config = dict(
    n_layer=11,
    d_model=128,
    n_head=4,
    n_kv_head=4,
    head_dim=32,
    d_mlp=512,
    vocab_size=1024,
    activation='tanh_gelu',
    norm='layernorm',
    norm_place='pre',
    norm_eps=1e-05,
    positions='learned',
    qk_norm=False,
    attn_scale=0.177,
    bias='all',
    tie_embeddings=True,
    parallel_block=True,
    extras=['capped logits'],
    init='normal',
    init_std_qkv=0.0179,
    init_std_o=0.00381,
    init_std_up=0.0179,
    init_std_down=0.00381,
    optimizer='muon_variant',
    lr=0.0104,
    beta1=0.93,
    weight_decay=0.032,
    lr_head=0.0109,
    grad_clip=0.5,
    warmup_steps=200,
    schedule='cos',
    final_lr_fraction=0.0,
    batch_tokens=32768,
    seq_len=1024,
    doc_mask=True,
    train_tokens=140800000,
    steps=4297,
    dataset='wikipedia_en',
)
Each number is 128 + 24 x the weight over its row's rms, rounded and kept within 0 to 255. Layers, rows and columns count from 0. Numbers have three digits each. The size before them is the row's rms in percent of the matrix's.

# layer 4 MLP up, 512x128, rms 0.182, rows 226-275, columns 0-63
110:091128142077134110113106122151144127097147108095139093103110115091121130110135116143115152115127135184103120146163080132154165176090127158142121148136178152125104184116135138128138127145163092
100:164133148140111107150134138136128148135138131157135163122102155120121136168129142125103094137103115162084108119173102134131147124101112106173134143103121106132085173140121100071094177142105100
106:146115118113177136116154108161081088142164144148133117112111118124163164105114099168130144131119147118109130119082172144148136154140097125122182151109143137120091093164136133118122099092152132
093:130116141098135134136121124157132085069121092135135142114105125112126146080091140141107133129147089159125108118130127159137158167110149104113135107109099155120125123154139090136127136154187135
089:149109135141112123101101117117158127153107140123162107118143172125118148123140140165165117129108133142097113128112089124122154105090148133173085130145140110145083134132112142122074168119133108
098:085141156111163101127119139110143144123116139123150119114144127136161152150111157096138106162063123141116167149111105147122134120167124134163130123116132152164105148164137115180107126131120107
101:145159152119063140114122129147103113109166103094146138093131112132141097152128115117122110105140150070122124136155141143121110153164163108188137142098160102162102137115147099164165112126149143
098:109105123130123138139148127113126122156150137107111115103121108096166073115096149125115161163166132164123141155129141148116089131082138107154129089153141104164163124081144152085150086110181170
114:112101156160116099111075143149184127148121084138080119124090095093181142123077138104116151157100133129078157102167101124110113129131136094099128162102148124120130167142165089112114137080123124
095:138155121128121142106110123124109069097120144123140098140055114105161133148106141128115106105130130194136098123133106119099139127150108100161159152119132149152159166135098137090106143126094141
111:141117157140127156112112115141138118090133106153175130139107129119150139097113142130146149124127098128131083152150163134090161127130137083095120082145145150173123111118130090148108117122157166
098:099065092137082096128139112170148148095110129148142103140117137122171114095138111137189155159092121157130156118093121103151180148159125092139145140110150130142118164123149078132095130130141140
115:150138138133133140096100169173103114108134111103092171102105145153176145125142135170108155135143155159095107114076103164147132133114170125132102119125139149130098107083190106113140139141135114
103:150120121126103111155112134107161129111139106141148100106160134140121158093101133134134104103085116140175111099121174141126173121126170116109103104075148080120118142138139164128150093172115147
102:091136136156126122163130153108141139148144135085171131125131134098143154145117167140147111131123122132126105089166131142120116150101144129122178170122127085154109172142167086125110129136150137
097:137153093161143134167143134141111162119103172142124125051120132152135154094104145160145092127110147100084089119110137155099123125161123098147136115086073128125110098121134140148135143111176128
096:129127101120102139129123117100078137112175172096164082073111111087173165156122115118105120136121103092101124124148109143097120111131124156088126110132095136148152076127114119167142120165112103
095:141117070172126108153108148129101091151125128120133098133135102162133148148111119133154092099132109128172118126132157137100125111090127157119151106134144064133141115147149187146131097102119124
103:149098093104156139110114117132165162150132122126115107127114095150124148150130094135123125138154182117125138151130117136103162107109171170138112079167104115154150114114172126112097126102122120
097:133071106152125159114122120139103145138082118138117120127088130141166074125103151136158081169118133153121176145125122135159104126070140124117160137176078106114143129154117119110133120101134156
106:111141123121114063119119163124164112128129119113149191107098132109134148117146137105186141159143097100119164137126125105129118147155158164111056123107140149169151119133075126142103110146124114
098:119118129081152137142129117111150081149121129122135131159126146148153100118134160118132125125099112150098151168122138136131112129059139111123131116084134183140092161139117161108139079136136142
095:086105118170135115146109095130163114093151152122120143131120120146155117132122145106107184136135092139169131112099147138119101151188116099151145119150135140117192116130130103150060124121103144
085:140116108113097162143124131144191122143145163108069114142139112125097128145130129128159174135095135152079168122105129112077108148123087135098098151132158097140107107192152135136131127133118170
110:112129108100136141125093083140147155134107100131105114177126122142116121131120096099123132143129147138094115142143081164176133096106106116118133138153146105135151128129179136138161147151125096
094:139134137138092126144116129137111105150107107135155104169141137117116112147120181124092099143153117136137116130120158092124117096093111082143109095150122103207147122133158117155123155073112097
086:148109075158179164088100124124134104109086136115136142102097135166131137113136134075119157120158140154141116106105121162166106132162125154123135130089139182156108109128142136138113116081105159
094:127140155125092123107144155143114156119164149139074147100122126152154080129102116096120188117100093100102093134132121154113116150143124169135130099095139140105058111104140134154142152130150116
106:119143139147172146113156133128167112144118125105141082149149102144111067159099146087134093115124120146126071140112164078107135144113135137068151134112115117105146199103145127099118138122122130
081:101099129116138122143124113154134153103097138133151062158148071135148160136101117116150147141106155138141122100135102083164123132096114146138109125149154169177163153142129134154144143144088153
092:127130149092140071154115130097171136115134109145160113088149117128123164142107128178145146131134085111142133106140128136138107118099101163129107108141111062158113155152116108178093182164131116
099:093069101156146103140155130167132091121106101149128094129108088127141153139125126140114129144129095122140127169152114110133094141151144102133140139121155124139135095143114103141097140166126134
101:128171149128153100136129131112150140086081120134142108123094088105158123146136111123134109150128158119103099105138077101162122119107169141133151122114111132157132186164134116175088168121099124
113:062113130138191121136121107142112130123136129142136112126141123131130090110115123128173162166109160159121154140091120124175131131111159120065134147134139150135129105107206098156154142123131150
105:103142123114154113079171153145100129114128126091132099120126135092148139121152161066105140167149182142116088145121134150122151121083128112151128155158158154134111112195140151114128178112149133
113:158135171133097121121116145166146109092136136154137117110121096118102112149146131166133150143086114146075135152087153125116135121124121088145115123150128144103051136174119088152131142140141114
112:138086102157159109116163149134136127137122081145133094120161114126120143171107144156099126137155119171095127147135117119109132135093109148122165130101100158167155136176152141117094151124127137
095:118127146130127131112110149093126111135107105088124112134134098130101128116161165154056105153122094121091152131144132159110109109124104129144157124131141119164140129113163160143103150079133105
105:108126135118111093050136162126136126077125110088116122117132164115144097121130135132160080166113112188112115090125142188096126064151153122135126116142130123181140139130121112127102147113098162
104:151108135146154112141097131135102129087109126111152056152124112138117089164124108133144148103168135131101103142146108164141074139115106156136123100121143103131113149147128092136127148152125099
093:146115169138080129120174112149113121123121109115119137140079098093125131162145129150082125149143118102153138107076129119104123112067129137124144088112108146116111131141129118099083148159136106
104:096100187123162139118136090122103107154085097121076122151135134157127120176139094129166086136089158136156132138119158132183116118117080156164130075131134131140091143124126126110157124138110115
099:094138142167075098145140129104136090127140124152149097147118072135114143135123150151104109128127100128156146114143133117116149129135170088142160186127120127166091164137143092122133128116160133
089:127093117126144111116105147127155117135123124105155143125102118139113114123079142100124121111121126160110135114140103099184172118129090136116130121123112110148136132076161166110126140131180171
087:126197146112131131119155116136115138112091139148119088075111103120192134140124120104146107134153129130128172138089140126127132114104102123141139164086100097113111122127093157155101121112138119
098:122171166182129113123138124140091136127125090106103099107106118139141112098081144122123141132128140163165118147147105120139100153117153119133180097112161112132153141118139140120136147137113132
096:177119103146118106137089079159098078109095091148111127113108092141144170175138156132134197137132138136160180125131132120143167127097133118175140118150068166143106140110120131105136104130124090
089:114116126100149125100122069134139160119086078162111183165145151125115127092122147131124158089108124120172093132154095126119119115114114131132098120106104126169097101141090140151164111146118161
089:104119127098146110161141106108092142160085135166097130093122093118164153139125129127111115154151143181135140107141142123120139155109123101136101122088103121141105129146149149100097085130126138
097:131115131115093128128140164153081062166103117135152162112135127120187102130144137109104149147143163110114112099103096154123148147147061109120165135125141113121129116101111143142120099133149126
# layer 4 MLP down (transposed), 512x128, rms 0.0801, rows 226-275, columns 0-63
116:155084123121107079095153163116072119115108126129101147147145112091129089083162171129132148133137102098121116124161140140160125128175119132132125091071128143145157145113084133160126142118141108
098:126169109141127078124131105126129102168074127118132121127116101094148142097112084148102098122093117144133089127141108128161143124128100125130073116142127114133123143137109213180123145085092112
109:170147138109072182120126128104128116149103126152126134137122106151132112123120127129167118081116098171140124105113117190165130135174123122137136131097125113129122113111088129136121153110108139
101:137189144163122151108113107116128077159079153129113094138134177097133126137133135099135146179118148147123133119144126160095096109148132138120118155124163156141140136148081151150138090111103136
097:119118129127111117113144186130112121144133118136128102124152135145148123125124146122105127081083092068163118112141161098138118104139098171107098135115115077093126180154122133081146132153129140
094:071154109128132129125125129109118120140146121128110161178111124110116127123125153115086128116166122106147117155149143146096112136143101163134130070156119093046151112104070114140141130110144083
099:067130125090145113121157111139106109111129191103113127098134144156129139141142168127139160118171140152103096086181079127135111110116172142101121123162082098087120091129140158144112147097138149
102:160112130123166124153134141125119180155116093123142095113125163135101142147131126127116135111155125131106089216146113159127133112181102100144092131109115173121114091175128095151148118111110112
108:131151114094142115168106139143108108105152150171131130131146154090116133115085087092111138103098133156104133123109137162150174144090104146150109141131096149123158108129180124121114157158136135
096:106086148145146113120112133122132148132126110129149120123136149169122137143161135146083152115133167085122151120109126129140097136133164108077075135115119110125088109116119147132153131181160125
098:112127127198147098164144131142111126139145135129091107143169145156119143075135154159150153109178120128110120126167140124113095139164124102095118163132126165139124117168116127164079107159113096
109:111101152146160153141165146142134132114137144151082069130140130136131107066130080121102125117173140128150193107144122118125119142091162109135153112117105069123096153146148149110138155114139124
112:117135156162116139152115084130135124155133129125147134143121132135149111064151109148148118126151144127126189130143144136126141169143115096108071129111103119113108179103101168146125102099160149
104:115117107116115114139139153134168144164154105149160102134104123123110114150103148188141156125138167137144137150141110130086093116125097111092063171140150153176131107135105137083160128082144145
090:146157082128148079119083127142140133112159156104152174137133118125151107110089095106115107124098084134165145122093153111118117150158138092105059144120139149168116146127139151137170175107133156
090:151112118085153172103105132119097177120137128118149090168148141117118122133141113136141163142125123167130078120117153149122116151117117131132114110135111175084165174162093158089109162099105117
096:118163146143122094105146124162160103150174171111117120073147125134075133105110084143154121137125150135105162121139172139117150106115104140156080109116141080116112101158114162133096096146138116
085:167114173186174144129137127112127136132152134100139148132130128103134095125115095083138165131142136139123121138145109169120136097119134081140144124134153148155122158129152104141148144109160124
088:100114110138144092131090150107113157099175150108095141148105113180152123125119121076148150102111137145163132146091108096134135167174118123168139127152110144125093108077142155115133093172162146
093:145122121112142153142130160130186139139124101150094091136138141136095109117126161109143129168107124164124160117147163128102148173121103125148107096105114106139108102157131068147132137087140112
085:120107124143175114128119099132134147112092124151091115140126123116154091056127132127104142124137201149103101095107131057119122115117116101119159092131147125099143132140156136105160132100142188
095:147114065121124190108096144116134151089152108153116089110149161108152108177169107152098116124114139096123090123137207131131106142138108114143145109129165146122165130166130134087135080131148130
104:143164155186106091124145116082127146131117132112102127159119129121071116117178143108136155165124115138117120116135132176163125143168159123142120108123160121099118120121150148137103093089110157
108:097172161140108150114111125127161133108111153132122120093122136100103094150136112134138148129123117106160118126131094136173153127144139105136100081128182185156159180131102105155118139092160129
101:138128147137111128114102114106163167133106117116129153135130173156124129112118062095120151132121149118152092144117137132118129098123160139157139178138086136128092149115131087081152119086102135
092:134150129143133125123126101126090157101116101136115104063103117170065118147167126112146119115120153147104115122085157130149131185144115146152114107173099160137106084158108126142133153117135107
106:162160108109133124109138158148118161092186126111146133154121154123095124128150155103119145100146117143124181110136112145121134141132138162146121134100111143072146103153140107149107113120133114
087:125142135097169119119133164114119153161111129117141104116153126079129119131149106144148121112141092191088153100105132109094158111116155130158125116162107088118137154124149085127089148126141098
107:170093123123069128129102135124117147092120123149165166101123132142129135155123103139142124133074163134117143136112134100118081138134142109160144097140133156151140080147148185130129125165135116
055:134146120138131140081161121088189137141148144097168096120103103122094140194091105089128138084113132117116133130187163164148125095120134095147116109156164140153132144142126097130108127172104110
070:126126123123147176100119140167078164155101147133139125080145106139102119152127127130126160110141125089120128106148101124140097129100101137140126121133138122126131145137121126133143116131106123
094:159120149145153136101118142136100155129122128128150095158177121107090115152140154160128132146157134100158139106144121114149115123129149188111163102169141138113094140101108128152118132159126079
117:149114110106120139122116149078138120119156126151163179129094126139146121102171124146155144110168090120115171108145130144127132147129137136136080175115126111133171108111135179131124120142127107
111:112064154115063146130127130127099117115161171109129113140135114135150104137090104143081105133092079102167113154094128107155147118105122147127097116144163096110124131173130158098143139143132120
098:155083095149131095157124159154105102104084134112136128150138150175103130136163125118180135145156126128130129150131161163138151139152108118161148113104118082120128120101104130082102155137047084
100:171131129131150145148144132147114185151119135091126159089099135123097132115133124125125137124127107128206138122124133170139123154117117115157112150145146135103088099113154151132144063079109086
100:087163101154165164134113169106098104123131133117080207156132122155130099141146130086123090112138082141120157098158139113129161167136127146104165152148104091090120161115151147101122138082166113
114:140088152149149148091106135132110118153164127158109121101112117096153138129158135091150113107115148145117098134138088114151137124086162101140131144087168118137152089133121090138178141173125124
089:133114167127093117139140162169132116144136122124157103124128111132131131092139125129114118102137072157084131106120127086124076121169141129146156188143167090150116131128149117130140109111078159
108:168117097149118156140129134114102099137123157152093124097123092149140084135138138138113133119145136091111139144082135117139122125156118148100102124098084147117126078151103106080191109119121102
114:120106151137107100152120079203081173143126112154135114154116105123140132109125141124079138169127130108143125087108096132112157138100123149134156132134129103162148129177159117109126144129126106
106:124117124145159127126145107134158190140124122109140170126176100124098160091146148155149101117107118146142096094099140132081115157165134110107140118125082142142117079136102126138151143157159130
113:121122098148159145149161092120138126152107140113104086068142107101133138096119122111096154115104108134111108157128088151159110085153132123079139111138123124158168114129133122127148125145132112
112:131128106097097111103149078116151122100174134136131088137110133144124118100156146153134131072144141157164116117151183128107108148116172086171116139143140143134141096156163109146113081122148114
118:124126168170125098128118104139121148123130136125079112145149132142078098144143144160135167100073151152153129074150098153111122105190106158168091140116137127119123134147113113110130126130122116
092:174105090121101183143106164121157129141149113161130150125122135125136137139143136136165117147146130124136128086147131130099085143108140147112154179121147155107121123131111084132097147092077101
105:102149138127111121098113174135130133129079123153145132091098153098142069108142121158133129133116164093123113113107124141107106140156124162115140160098138128102156137155113117111105108123147136
091:103098098128137159133108143132153130157131188143160092113131127163087161130113110116166127128083119073114106109123164113112172108111079118131144128143146104109125112106150103121144153131133148
117:160133130136115133129104148100124114151159108123130098149094094119077130138131141133128166111147148079113134152146112113130142117103116144142130158110124090157189110095116113132127172142142116
104:125130138133158178160105138146141081175117140130141118158146102130130126157157145138122149144112116103104137135117126103099086135139148129105117082137088103121130103105182114122125146156129119